From a checkpoint of a small transformer trained on Wikipedia.
Training: a variant of SOAP for these matrices, 208M tokens, 3170 steps.
Each number is 500 + 50 x the weight over its row's rms, rounded and kept within 0 to 999. Layers, rows and columns count from 0. Numbers have three digits each. The size before them is the row's rms in percent of the matrix's.

# gate: layer 7 MLP gate, 704x256, rms 0.093, rows 259-293, columns 0-127
# up: layer 7 MLP up, 704x256, rms 0.0957, rows 259-293, columns 0-127
# down: layer 7 MLP down (transposed), 704x256, rms 0.0846, rows 259-293, columns 0-127
gate259 096:499501519529505475471473512551547551493500547448474556512486495507470472442495567490546453466461513511524445575536394535485410521550541550515552521475480524495476503495497529468441556566408514489514537529455470544495529513616532478476525544524584567475390435542432419542547479563537543476505446573425480560456443545579596513570492476472473515553419558432410541462524467372450634556472
up259 094:530493490463519501439397493456475453544467505454527584484523410529441441570590485476439607460544518486476525502525449414541363512520480533515505445559497653469475414405474535533504407469511447451629527545492566548473548458492372501465443485389497427503421470521472481512491577544542475475474584476545385484471543523527510508562462487492533427523394516532476423517566449492500466523486
down259 096:475482441442529385525463473523584555560454482424509504571438464480503537456544549451451485521471457554520520558492454441457476538537499495559530392576475592554549418595451427600439456512390364497568465493563483506517458467549492540486529494570538548525546453486496586510549485460455383572487490501451538476422532558520586496510473568564509408554474484547503611563576410488497503514558
gate260 093:626646497517507467484546397494514522517440527435636437500496422460490489508516499443486448529514460562532426503431428517510537494505538495462468464516442452577443437520508494545423510407438578558499466561499543500374406526484502554513480501486504512547538507429558511445557465460460547520512493384530512483474494523416507518562408515523514440551478572487424560443502525502540534574431
up260 102:588481460389550466478394456483530430494504552507399505544501518499399485443484500434533560481492507517502616463484471533477504441505576546504519406500528507455480469569566521438531581603476514445481540492470504400487493485488549483501480509413519415455548523544457506561557463459528521517514451468462486519516513470445535386474479604474519549590494500567551473579564532599533632535500
down260 103:558400459481566487570545451578535550590495521550509487495503491483594503478523578538463459526521446528472512463468465512544453568557433442478553413497478465454490602464503477564462510585383511578484526489442460475554523529493439500526444540524506487569439509632480721524499496492557502524581586515439531566536451495510547466491547505537523490481586465485543548505509487461484572454551
gate261 108:567441467497517483420485455467525470446483555461578474488548588521532505456502570467562401540528538503509602440475445614462467474532510592546432585496508533472506499401532496543484581467533530512595535545482478583490586453416378538556471529517526538539573493508592547485580488457498464446509557445440554391489545493448608553501485528577423439514566481573463544514470476461529553493446
up261 100:561514567533512537501511445609503447518542448530442485464581460443482581556408620554546586520444521472464475552548497448505502545493534462517527439505496508488429493519549554504445472481467444542426530484553566499561567498463528476531578588540516455529468479530496361457521547507532513522501552575528497509481491481531463432376584494481511499617528552430412537563471482619513459519429
down261 094:512503525581421521471601477501559456548613547429492515429437490505590521447541520468489475471450445484507509537538470522595513479555489468510443523442501500497489419599418538507447446499403576419455491541462498442499480556490412555539498488516558519512529541537560609452500517377465510449491508506509497430408424525465439567547480552553564525511516557410512440526502445508535485534409
gate262 097:465460471586512535518503488528517540409448568520501515451489506447457563540466492401542578453502515564457498427529533460610523490480466479494478497565482523524474539492493414464585507462484466523469537483525501416430465482497568517508555485460447484441555523499471421535540586469554562543542438577507499547456425435523575536510434470585566396539540518619515507609520483468545493511575
up262 098:423452498591527478547467490480423538525509525477550559556543517527535463342403459513584494574440478507600478495410430396558441499504443467568516592532437475540524422483445508486507486447450551536548492521461460601399553548529482560568487494531497550498489593572482502488457542464479499420492481448550460464534460420471540553533522527396453483468472520499556496438389549603519553474480
down262 096:537467547518484468543512522540454448528527442481436473506479513519473517467543516519459557492419492478559553627438469499400487565566497547478541542512512452602607460418457507564460476562569550482456508573572533451557547431518550393462520388455484471615472480405514517482561544386462460500472520480552561474602482562477550475510528548601476503540556526449447495398479555504478553491511
gate263 099:571516478494493438494508563496547516542452477497521476469526504512531509409469499475441614531518503479357486603455677510564494543455541552523555557521468489436486549505557501466489516529559407549394521428571535533521469574471528513616582466457542491518515502427531465485596494466446544602562509489472511522510484510469534525504545557511506532591552426550475549563601498474471462471402
up263 104:372546478458552470519412510546584535499536483384530529394487481535531460465552529525565473523450428462552469490484425470498528541504536466558492443472444476519436463555580519414628534523455617459507528605454533572456491539468458492457436517421453552489495405493523583486473525526430417395463479472517456425442613479501514602543476421473431424455474475460439429545471575513544546459568
down263 100:503464557572517464502491503427409531477540420525472515549516526417613478525579606428487421451487481534519420439496511557494564455589456530497492534503547572544490479533474524475550396537498507441571497492543463501431453532520571589552422559560422465557459559490450487486562449559527454540483501443490528505495587462524535498433468465542487431567531520442615537519549449459606589583533
gate264 102:503545477485499535494543574550492504493582539447487446492574535530540551511508513418621507527477463479561447502494484491522515581556471496479474438527519534502483651517457587438432525480427587469529534586495461548567527548446500513510557517404512474561429488470500629544387557487553477524551499527470433622471553519493471473547455462545515433531412520577537447426494487492459512539507
up264 096:484456505479545439484531529534437492459562528465522457589566575539448418466513468459480535551449494477524457485475510503543434561482445452538472553585579524455587438496464450552431391428467440468556539530453541429514589517454506553425521468466541504465456594552511518542534392516559477522457529424545470503497505520529468441521477494454469453450538408434341453447376489532571519508455
down264 098:499523435506502404470486558570495471404570530487486500476630508485537426444485516510407513567442445600430487493565577492500476450435561490505511495548415545558520407503556437524519539611539518438511521455547545521485458507590557448535502492523511513443502470463477377474477505500522457437437514551538523537490596450459514454555576398530576512510521498490528527455494539524526498468502
gate265 103:554555530457498512487430543560573471480486502482474504453669505457488470552464493586546502512564518473479582467513533484550521514439465538488577522397568447462478532450508586518480557502542464510512539408496553516528530491547557503502531497452482595468496522546352509507498463493493491529467604549474526522492450460437481498418476480474484454555508460420454507472628533542461507549492
up265 104:598438474550473448493509467530505403595576486496486488481497446492436522469479383547554523477443448518496492479554452533401500520480402451552459478437560467549479523427530549587528524465466493501463477520489555539455429497499442463460545479415433475470455434568463548511606570475569560497524412508506566487602475424508517550509472541516496476577482419540522491425447458609485458509593
down265 102:543398539492535436470536517588477454503465471502452436515464495436502473452528488509599444503495485455467450455498530576412468430540407493505516438498522565503515508508589525567460493492472528493464464474446522525478471435602479497521518504480440529268455474512503583475515476436451537475566446420432547502419496515494551498482533503511494484571502545566537546518480500495456493478576
gate266 097:460532460441541496558464531529556449505446553488454501499485518502492535475537545513543488393580494528429469573511465538494592437450582577523468556506494467474347550535504473505469553408534505608569465572473567535457482559506511580464491517474350477584545505409563451505583579489427473500470532497507578540421475557413459464461518527476443551501478463509460396496514499532530560527458
up266 099:458441512480474477482581560530521495465512463391499496513411468521573568625550491531526478638564545560522539521387513504482484553476552478522513500497449488530470442473463476492478535546435553493441523480520547501521537460413449529466583412476537483493558416572434487425441456510460458397534475542505515454497597513494598500503513475461493452533400454468536542511479513501522539523465
down266 099:558539444490403499469490450480549508486526474544431510443513494527558492523464556449456489497517462552469495524466478516476548538482576546495479409454489439454415546541472470477381459547495424503429461530477505482493475526459557446497544523535511445528448531548511630543486419451465456512437505460492534540494481547538487542503486508490573523510382611453444425492451640474487483484488
gate267 105:494563516564474485415434456439539551425551519523491505514500530567550513531491499536531472457459447463488412447476484583552408500406536531490410481513512520454578474545439547406434584518499494488572494509539490444516509506560494536596656512472463486568450418429441485555521465479451509425501548489561454494531402457525457548457527406475494533498546520574417496544359533551540547535569
up267 099:588481505470462445525526517498484567522484405483570515448609465564500565538360524455494477506533512550497525469558519465500487561524529390505599534497609503530468541469521482452436510610492534543451434502468469600482504465425514441513531483497492431553507637513606473523482441501539589449485505516532430534496529490501480408443425411583498664545468447558469495497463485489481503544487
down267 102:508505496527516432600505529494331558487542525563510577464419519449481539483552547554508379483444534493536491437444528570457451478465510491555493540475480545471575521393516570532556391495489479497412529534480479531560488479496428402480492602573577466486466471551415523507532482546549393488459525424528556419547490473447503527479459495526559469518534444430525550537457414585456439494504
gate268 101:503525447543476461451548479511521516488503578498465506593477498574441514547555552543512461433539506471524421595483432477486397570445498429467552533515438460500464500498474555483509577517505530545511535487443629506520546548475468543631587546507434620473428594489520494546501507474527565496472401474465427496494375466492428519540451561510503484515550497528590453528597523520565464504561
up268 102:505477473546472537537424406470540421496542430497441495435436438564499589498610491567466430478476519489486506549544548511508482436484453522537581457429452466579473443512520524526482553524463518494418492524490423494476538455432491503574595508510420562516502552513474494516527491613451438581469502519527466477424448572545532503389413487504581534501550531573532471422525471491529435572477
down268 102:481510410477460504477488459501592589484531493464521593576491484452541501474507489413534511384556536500554460428487449489536527468552527396480560476548510430495496519487469518477463454516465530547571527526423502488447579546479519584551521573487449401555576579451530508476508494531545517536477512439512441467565465493517535465510472483392507465460587522529465418438502468595435528441500
gate269 097:514526538450451549471492487471542570424417546531499470496557547450580436498519570500539546456407457530467474464369506532572493435550418418580475506578529432538489507527492481389477467573568424494424582540476500413564475519495452546406477394561534532500538557417581483471592469517453514449493454439512515511510466481497528521556530547546476559498503465454518464575493498508577553535562
up269 100:558532503491495516514517492520570467511496484508465454419511499564538492481524465391537554652461520515471578404490589471384509519478488430417451454449576533520545477480504530483543495533452516524467609559496431496530473511574521500458435472491492539419557416501452495532541453431503480497470460514616553549487521458534539481567504514523561598482491540485451397530530503565587468510468
down269 099:486373561621417454493486549533498378481471484506553494479542493602481544555446498464450541529506486502452453466453562486470494476444488499501457527476418429506572522479487458488390518469574433570435473540549561445459568495455559507470491559459510429485512509467492485515542378482503502469482510415432463519537517546521547573514541484519495379458401570576473472443421451463498504410550
gate270 102:443493522492499470565450551509536491500550496394433534474471561444384452441538444439492530422543565522484490572414539578400441576526337517561505474523463547549550496434567497458532436435541473529536595556532556479538551529495556480472456557537501480498425496522568600391515441552549538467527526479585474540441549468523495421603476562570501492565534519463503562473557420483494497493514
up270 100:558559531504549510478458494447501574493587485501483498520439495506555508472448511518547473509521410519559459503480477455439589488609510533479479424495455431461520488474559523435501456533439527510464601520531559470500435599500488457532538404576553498466536427500435555570422494569559474479488437515485503509490565477552484482452563443452518549533515487510524468542576528523470516474399
down270 101:377631523544504400542563495463426500473530394546597472494442548514588467494542485407510422488641489506535507465427580531420534506526496437436395464513460561522475555524475538517506432507459488502484434556447504498429512550503489498487563431563423556437520555560475489502478567584515510498558456565454468459387511489459396490540553441477457530521547538415560494439457475597587529459515
gate271 101:508414559580451475583437541487519604553505524499495451468520434499550492498522479469517546476471537575413582388579506430500483557444578527541541445487400493478505545491446468495531530509491583562583508582456457482476577510523465440612508491520475496542458420516476496583506618486565416426424464434535567483438483447475440496440497453523465522462525517597445487515414557499513459476395
up271 097:495458468514500539579567526435424504461529614449528529521530506538428472400477434520444488433555573451536488521509480501568522445407560482492540516417363575495407566551525429459473497460479501527482442435501519456471613515518499570484501528456481518459584493565479462547542438514587562533480505541430493581521580544471561567464442444448546544452552516585495441508527516528472472398519
down271 093:403559517501512439536457467571433539363458431456548497462497512563581462478520500520465501419512463488464471434576531456540425586490448467434485416595465479525404453489464513473498526545454518500455605496441500528627569486474517549474482487487553522485569470486420569491552540482537578498520451513514453510487494552517627460400544483430473460455565516499438545563644510474426522525509
gate272 105:513455518460528486508484529515556616430391490501482539505551437473484377467573539528476543442510545629492497562452488594624425522490510520362526490455615535477444564467510545497538503513488500527527513543405596456438505538486555559483436500542426458508540487603403496382504555429521477512466472472499558509586483480500486561490489540458530481564442488555472442552538517570533584478460
up272 103:500567440477415587510464574486477582495436496434451498451534527476494561478543427543515553359539510486529498559413476486539547504584569484547507552576575558537514550485476536447535485459404520548438445543544516503458615586498459546488440399474482436529570537475485516436404485466473473446537552522400523466526494530526442490550515508549541501570530426567519487533492501600469551549511
down272 104:516412519460529521513504523476541507596552491521512551485484453523469472480550433500471509591422453531525503529490504482404457444462568434410437564512564442553607454435420587518435557534438545468552411478566507442657484542459457461533468507595467405499492501460446399447473472424520438489574492460513431487571464455473471485614478509475540459565502540506418573483457485466476474479509
gate273 096:543434514471541531598389461529505503500453508544426466508552512582570448469469557463456520547550439488517498529503481464480560487520357600540419470590561428417541496558458499532443568488600567502431490496458487492501434479565529424530571394537506524498429482476482419509484578516455520566535535553553507545502554414507425509430492592475485466549520456589558563534486545511435540434474
up273 104:419446458531464505625440412431546560544492535544407443528508382564463437519422510555619585482504477483558556508488528466467485478516474518555454464508528458450551524512532495447404514552586448491437448474454460503448516443543563575471408463567521472576502569505461608594481566407495526485530512480550464515533413527426493449430491503513465507512439542394543472592544564531439457481467
down273 100:577542510583496562521493461507457561433574592499476471507564476517500488505456422451487496457600517460413576530443530483544565529529477448451472471550459541431457449525511567501578481465470476529448489493466463530608492567489503587553537584460445392521438483450424560450518525476579453623540513542569531596474553495451541590510499493520561498530530558419534644507531458393418499480513
gate274 106:510573552562454545444496398509443527559461509536517476497462474452502533524508429477498468526379466487557472487509477514458504628441505479506542564578488505455459659479555579583517585479547454445513590446502470489547539492393457478548553410506465426360525512409483522468565520600448507458463474579526530501492361472421473453450493524559438375480407530481498521474496489553576433491472
up274 100:494562437544614448530483594468561443545550510482519587535489506510490496527447543545536520428549493540453436477535467571558433452534528624531609572483517549567552517514477492541501539517513514584588431464521537433452493574555412449514477539581615495505480516536444408605493454478533508531474492526457467504511559510484512462539475540499522437438459508444509460498505529435496568463563
down274 091:447468484481488511547503511554556513543497514516487466494482444555510499515558547504499511441455515558539554515481539496545489509472544592513505487433488423475515517541480326484437497504490572540464539560447525484596510489450499535398463459452365565546529474611454616472560535567542589538545402482565587508487545542461497497523485544483473532586538508483524499429503482436570461519495
gate275 103:524505435567517471526462555523505466505487589528519635524499492431461496485460528492502629501470532456506448510499555510565494523502544514519497510449489524495552544557488594566504473496460483610504520499538452490495521563495418558534578403546462498486608535429571564577518530462436549558456499468503418522529473452515500577549403473434491519449526486540446447422527490541435449559554
up275 100:444524533452480428524451542515508530548512498473495592516494409489424526566539507608412442465476390508492475482435393541514530460544483572436497489550541488565519525471481397423471456526571513462483538459509567565605453538550398537557565582453408433536458414514538527466362495490348565436460600480536445492479492557437539536373514540611434427527571480465539545540566533521582520552528
down275 098:525463595534553509542487582511476521550518508457495516526418507476430513500524482569464493436433429475541503465482519436526510568462514545651525509454565509534520505390499526497580656446427527463504592495472505517484511517531466524472431483500482460496413484528592401477476540543512467439519562485543505535535429591470499448500389443465450452518558528444530480489534480538479501493456
gate276 092:459535456537493468529465540525423483549450379478551500475462514458574612501447545412509512617508443566521494501410524538420441565524435581499532467406528508592603471568503494508458465479405481561464508430506508540515496425417493513454497529578533502405468490475396399450510541493508474505452501490439474511561543440505443541445517510437583441558534427514456545462405480469483566519526
up276 101:426530534409486566528521482551513574523577549508498524500456482545418472540543576500522471436452425512434429421545506466539416481472529407479521525491519552466514484493589554466497555542606509445510433504439464446551497589569412470603466541394522435510514493536543516551574543449428484541513537487596501460509433575361474486582532481567423589524513575512546461431575583449534479458506
down276 102:480629458526540520624481448565499535501595547612530507505528617535491461459463473497540500467476416509468597504544526541581541527466506548504525500544530504439426512500513520472478483515556520550455504616458498441607481580540476433489593478416579509446442555592380569502456469543433542487547478567623512442426489490443484505463414438518397505544541601424555530478527445470440486510411
gate277 095:474534496447451549436453530474490484557515535500429471507544494535570462531501574598562533499482469573541476591569529504597505488492454461494485549441518462441452318459475546487465558532444504440453520526523592506477496445545521556594413493508517528493551486423553520559552499448461564539468448523551474518566541529546653460502471465487528510484495421484569493482507567388541503521552
up277 099:456560477490474566548510403542612503488552545462566462421524395557533499510483485497593536573490404495523498471477552432468539572473493507576604495488495463475561465519439570490504412475502469446466533529442453441550439514491505506521475555458451395499522535431425555536614507511475448567498520494529475504497567487597529537566550421454389488537459460551425426496561512648434485559475
down277 100:502505530484520400532489518456530520535519486440469501511516464468498441443498468549474386570480466524519535509364492514493519469443497515494455500476419457477464452433495454493475502510471539481468466470574578554641550473441462577549511464472515503433557424568477421527545408482429554505541411406603560501518570595522498531521455565517534529475534516540585500495444630552476561541514
gate278 095:533574515472451562467553476466433552443443549530487471500540498599489448584435527567430500597489486461577447521496503540483457552467450512460552514562477432528480520443575574460456479554486443540597494492474584493442505492516466456458468480488560582539451525487537533470500495441473427550557467484491472491442509546559492530462492523297418418515500501444411537398590466472435533534583
up278 094:402394480400561434435555584462493443534548440438432542568486534502542477539450464595536510539392514515534411455493581593447464435606504579481456532575517411497399573455521580459531413584514528552537528394499504487471465395572479473387521444472584434492501510466424534519501560470556443518502425422517478536488568489457435413454504488482584485510471566485513462486522500548513587507468
down278 097:533532501520421424582555566471462538511494517481519504499536547489508537515485464521504448544551438430614569416488500382462493528429620463475550490525504498485444501492508544564539534526531501530515525487544495451462521465387577537484490495452425544574487542521498371478535525568556471393496435525541536409498472451482422553498571549541494516552527483389501489611530545366488528521561
gate279 098:496403499517494591477505510562524497490491529504569509472401510510595560627447475539550477552464545414465504548548511525562509549476410528462548511607540442460470531417531545530397466425528546579523545523569573569468512542460540466469465430496422532521458455491494326467556530458529465514594510452491559490521500521482446573560433507559512536532531426526466599548469435444392489443419
up279 100:503542580522495528560463418597474562524486507456490544492510498481525581517584495520489485504464453519534504539443476454556540416531571533474407482465443481438493513570524522445516544350483586431458402468483391531502514420538508473511489537591471531455560435435478605506532524482524531452508468543458468529556459534420568484386555488490501449563485592412514465512459418559465466436451
down279 104:556387503587534572556450483507510516570495485495503551460413566548499573477586523438614540519470519524402529558503492476583488449422526542500464530472432580439509516523504462600545550510543457528503429515494522451469497492579455599489567566503558514390472485490581617489553501510497457527513413521500564514419505555463522501422518421435485492406422451484485464529423423532543509450483
gate280 093:520448487396506535561500478522578475498545413482569594470584585497478494537453466482502447476508443480518472517616447439566456576490562449522497518486506530548415492517584564505525434545503571446545513415519507470569459512499515444534519516514477462447518431558497473491512530497533547524386539502423554426429528496489447469461478531569348474552563434533525456473552441555573505520554
up280 092:459523499449437477502447563555592537501496530460430473461536453425421445500505464475537503523587480453555545531463520466524487594540443457527467453467557556499476631479445563449554482548509483516489569541490444469529545452496471542543535540486481454382563493557564351592510505539531576477452527475564482524402536448522562503429456434535456492572498485526486512541467504445534503516448
down280 100:492312555518434573495512506486504508454533468453513420521471455501449610468502429481435501472512598502462503496499443455495447492481447468576585573523510506554488454510415555453565550544581535530518561471541523494519526417479408559447446591494561490467526511448493364464497422446396627444478505558533495524520474458602517564507563373444499535491491484519455516500501522379535567541478
gate281 106:502514502568423491570486428495561421472447440506438523452450549530469513530500518447554507531443446489510443506362506391494534517480488576533530528478430510508496487458497513494493423508544352502555461494529568428458496601521525451541414395540470561438484510471509645453504527588488452534443503503531503505493491433565450515500528566510467423495495552507462491590504517514524443475458
up281 115:495560520415498476503536531446568518499476507485519508440516588529517421504535515522593444509524443479452557570523467499534431609503587404595471478549538598465547518523498594582438508590488475454532568500451346472481514554506536549522447546463528392546558467485475475522428515534602435534494511537469518499478487441418470497507485517523554519561465479538469561476546580494422539593496
down281 119:514508464432501550454538554502426420522544543613595481516570448443541487540543517355449511420434546501581463493602499510531502459494518501445443466527541404522525448500468533462469533562466493490445487401436434519509535505492511539526355557538543472486512570460467206479426442401520500520522435488486523587518461474475477504498526421448534487537531441493515567407431448557586470509497
gate282 096:412453525410498535428499516489352549484483494389449571482568426489581525501571496498475472490504509492509413531408496505519600448498506559545506420445498530512513464466434560452430506512531508560489526434476448363474557449420501500523542495502432488566401503481474520503539425477508429535450511403570580498538439525506469488474481496409502421496572515461427498489496486493467555559464
up282 094:509491547567487565552481568504509562522399469457505540554512488513496531453546491465499574482461476451464583441519429421468484514511484502526547505497422542484543564486542506545551477513539547595622657467457514551515561504560544520540422547432459519408516545555593486555590512447484581420530540534501482493542495444588522490561471568480507568603464479539523502540548564514484513465518
down282 098:576449386509517640500542628447473443496512545491486503544564523446452432513504425492495557559428469552569511571560527376466524528432474525457554495394487589629572449493476518504543449450551477486462512459583503490377467387549447468460538496519518583434495463465539524567572489422397578527577477463565526473522466498444390522500423561522478589475509527455559466490472504432558484523435
gate283 097:562509417456558439372461545480512503466422563494416451507538450580499521516490526508543485468517521403528574441545573496555402500468505471561483530429401479375430467384483543438459623477600465409471539487518519491474494522478462538483426533483487525494492413536555408453486572437505551498379552447468462519509513463456511532554472485526441563571531521499561549470428503494535533476578
up283 101:509495486443510393520525520492488476507418552574447492482505541532626460503539485553497476476527396520462591592566550443492454437498541549582457641553456533369519444456526526467441601539498498461440568499527462501529510534468510478470442525496566511476478491601496457495442473405441608511430476486465503530470497548547637459520465523409511581514436551489533545523462561457483493538531
down283 099:533566468526541534469477513413418567480435522533460461524584438445530418526492479490520533587488562545527443539495575466424481496467477538502615466589464528508471516419358564453564489466432548432516503500441554580486461494575488482540421481511601614425506570430475325409538506482458531430460472562441561445530490448500565517525434552514418578426497556589454507486576469512491501518488
gate284 104:467358480510453531566487497501544561530539580487509527549469459551463468514399587473465548566514469496489438483535393431520555427471561444452535521456510480471547464498525494570536554538491438482440637500574521494549511515556533489468531504417510505505532444441449447473477587583579488510440458553583515491483478395452561447574522465453545458536434535551477525515552483453514508490513
up284 101:525491550437498461488574547510488489554437522514484464509540500567485499526417464545580419504448575395543480546448447487543517494439482503501476470447549442512535465507405523535533535346543471465514386478431510531450476450557478430563471566504538492540440514487459606560508432458508555466536528463438564467409599476460387516537487493480460545562498545536500469537420519365458531593473
down284 107:479639507492530525514509471449511557539477510497603493451488473645608524522512517581508486561505515528487469493551530523466467504483477557526540487501494519496532546475468577519396535536357573461420456420540504481641490600454563413489494506560526373456492538459453589504492445557546540551475569469520537551455420428546497486478438476561466522512446393518396553407471488399527427605470
gate285 102:511481522488537466434404537514390471546424590559444442455561463507450431543477546527538477572524507545590509593447511481484499420487434448484433520506531525479495524410483470565543449518412547501462464501487558500510643541513450459478569468583437424492545487456525540413499432504387449515478469644511518571473508436487460368560471500458474415424501467525511513515475477471514543472511
up285 104:499435381450586547478623468488517592550537498462598584444472449513601495443498403493457421466517448439542572467545411475513441610512556464524354546585495444512470442569514478490476497396446478417557470572420494494464487492492471450468489470479503488487507496489508498519500503495505556550602557540512522513449561587457406521491427462536613500483603585535445547459601488515529537561512
down285 101:454574546472461533549480526560461419466535593476466527503487444446479462463493453590475507511450514537451550602440549465479588457557563513550377432465463453489467566483458551417545493489460611448501524550477504481566572471547528460564540509498592561385587539509488745404444510482506493535469531452488501499466492557527526488469533559461517419531440411519519562504406486552444454538482
gate286 096:553492538477445443537450514536418483408508409473484507580444491486432528507538525532507507492426449516485553443613582434477550456557539395432570487519480463454498432413588461461508514497588475459543456455456468546510456403503533512492525489443522537460469498440521464450507490520422545474554575579508560577562435568489499545476546442468440509523406504494433577412512558524516512485505
up286 100:463566465601556539464472462506394556496446496474446609528545452541495528454481494469521473596489477470435426536591453590484543427516544551544535400544504494439465386482474500506507591528476573427511460455577529476503507506465478563424625438438477492425463570470441489444532518475543480502500463519473520469498523502561595406474543437440519449592509498468514537436522547449525580502473
down286 098:457513522556584503487526457451551525533537476452449415541519475551454454500553500507538497462435468422482456582512441466503540536498455480590523541484579509500470544543516468573456618446544536515468445534523566434444539565549456483487620499489517444576496492472568590572539446524515462574476511430496496567506508521461500540579587604523498423504439493509490471587472566575504566469511
gate287 096:502491554574512515528599452544552609525395519534539475504585474520505512480549432366466459477502416589471464492397528484392427473525475552467609410492508536475486455463587501485518434438544514498475407488461567455448538370462476604500557500454491514547528463557546454495519422441477480552506547538515459584513400492521637517581541533511561521568477450487507428470453467564536470517558
up287 100:490452479465466470470518496488546492535497459551387448555440464503509550570441440467426541444382507517435470522443501530483534536493577483380455477430449510470466458514455499565497546373544528569471552435563513416556628489435476484451481431322530481449547403541486505455574574530492496554530463563462458465503493479582433595564645425517411440522423405511545560488517510498487400490514
down287 098:531430553523568479446509496563532471512554585485592513535567540555493516538437508621446479470534520515504551566463388444461525466557558497425506474510501476500480468483452552536487519519527561497530478494613517467519667519506418466549490494491438604402465519478491483462488635526464551494540521508510507544529497425519485500591554517440478493490571425578567523554568504564556486535569
gate288 102:473448472461542494563528504529544529614478567536413510530458483534460413437522516478471439488540628515533535479499528559477515544453507420475474550528553456552528478427501595525526464504479503534486495577512478530524593478415482558417506485474475463548452415478586602504543516592443468549449502483512508530469452524505502599507494508456450452504570439434497554473496538532455514503486
up288 103:489548453549484463505497544475506545547561456493538532478521491515485428481490567484449512505551477536456605494507493618512476440466545550551466565435492513488505495483506558567478515539479606490460467568407537515530464500513554527533514527548480484439429399502475479545508532629444427486462440452547521564549420583558497506542440602439448510528423478429552532425552519498527508452453
down288 100:477386540419522480584432519479493525401549507424590447622476500581514537492566536461461462595564564442561497557542450536467458533597476464452517435421554523490497434423445496465498554545465443447506530503521512532471546448487570397479462432450463462556457473439527356572540497425497530505435473453381499487460496520482512536526502527588454513507518476514484541439505522461431547433465
gate289 094:566467550491581487552537533495457550465405500459534534414465470510503541469545498512484523428547473515523470592530481503562560511438523503496556533538539522544474493418520606504547499486508456533474529494480543496425445408555443482516450509382526598475494410490485348551516530511605504459493524448560521546564537539518429568547597506523466526485474426492491536542463506546535508547612
up289 097:493551536425422552512397489535527442551598551492496536489586498567478466531525455451508523519533474438483506477594428577561544539468473445494551563526482456482465541580561528399454547569507442522510494442529434501583561477482467473434479525598496487502467505426496573495526415490603563478602474502478551438411493583469543479494426512486466405482528566410497497448518533519476496461402
down289 098:558533521472377527564538523550523477485530460467516531543494530587552503466523488388574499499579479447531515533488508513532542542515509483443519523490536521464487491648429538545575520542432454559511477570454489471421488483582424492480475495518504482566527569538508751558535430487576525454483485536496481480456477559517487505520434502527580488427434471513439521509486556490457380455563
gate290 103:381488519541468508496474507567538564445549520429509530491498512579404509561435460514477493526519470474512452460477558500530527532573568546464517492427483425535471503538542487474426495413449547467533438476555484536513544476604577496511433468587513432460451566441493491378505546418568458532501509486554477435467584577506525449552531427483516437431601416491457499462511497437452491445489
up290 103:489544433518434463474519491453544480495452426532482601507495546588540489603564506550445445470398497574637484501466417558554484578518467525437410482475521471517454523491485567516583576485545469507481481438469521495464434451465500427537474412504481452527459569557482404439542578601513474535515572502496514518468479539554458447500451651469447365463548492450456449509528508549519462471591
down290 103:499385499498558526445516449590401477516563453364479449554487514547428517491506489419417575553515509526411578508551532505455558503434507507529546498487509515457510464589493470480407552435553491495607541546564470526663472475416499466539558487558516544525519432463493544496599467632424403580554586504476492486459475525436466522464559522506543573494417455418458523478458481469414513501420
gate291 091:565446521548568550556411549514480536464475567536552484445476542480470510447496465437496652482549469560490555531485457497515438520460431400555479529481499494450475397485486488558415469555519558510437465479493461485533479551421577406526522528467476518485400496450513566535569529584524504485565568542518438554597523528556512495451488360567490483523579489554590511532384475583445511490572
up291 105:449630470524461481481489529553570514475463581515557487526519504518464499510504423509570378518577518643459426508476538408471519571516441425503546575495421445484497468498537549511424554618527517448490479473481525591583476519567533520473523437513453545446533427465467486506553561567554532484529469493527434475514477417546532497459483412536486570457455397563541488523443531554523578492523
down291 100:466430475564406531472591564568457555529548567525511479487572533458509526497549544497473541519612563547498485483406490464486521568509536477564566504574430497497486599475516593510458597526450518417479565559520578489586527413466424433600587510478537415554552442593476364486491631587505499477535503566537538559464479549525635451551489558490527568496501481544564508455537471480554572539475
gate292 099:544510517562514540559496465464529549568426444569528501500561455440473443567465486429460519566478551544454477454580544454565491437508522493459514517434497534440576481444552588460431459524451561531524566506520426489412444492513444568412601537528557482435638512456601590521503603520454460433475479562546500531485435558510533574526387497437480502481463550489539555555535468507471515519532
up292 096:447409438462482579445565411516460502484528513516502543479455579496513530542472483533499500438440550466509457495469423583386457489534479455436474501473480448514531502477484439573587480440547550506536561498512503436521481519457454492623436512570527484555468508598597458434542537478538538540471474493418535471492509454542590510512480512541380614531557523437484645601542457544506463462574
down292 102:544491465510458521440489516475582541529512499529494519466550456512514496489462513497544531496532470474496539496445510473443440492468422435465537495512539519475515474505525585482416503540473426516395527457510536542650482541498461456484530487396497587364555477401485528616456589491439518447484399526436554478523452513569492459466560500446529455553560465508441477556454583372575523502553
gate293 095:419407592617501523550476542544572458461538545505527534476483536492483525496515593511542412539501470479601519441477381554462429510480553515538539473549545468467526532583537643461438513475533532470462542541453624533549537498453586536513529469601508592494444463531525482411499510568427524532500413475419508448498575500457553467553562505566471660445536508533490541407453524492554468384485
up293 100:434556512414462524528475541531486446425489496485505471505547515543519502436463538432433550481519461514489487419573399380498568474565481453491484537540509510485541521502539530542477424440474449454524615481484471491458441417521457534440522482560512473551488458551499470388562453544544491589502522400427508432522514519420437503562487425527419483452454450509523481554442467620478521473433
down293 100:534404549591515502533465454426537525515493521485520485521582521468512477628505516553488614426492510515502630545562493425527455413463394478542446467502457495502574467542479509429426510524444554440499555525511504472432471555515493466505479509486565462372533435534509492493530562423496551523478478502475512525476488571467548439509492398560466502516472599488578555463581533495525483483481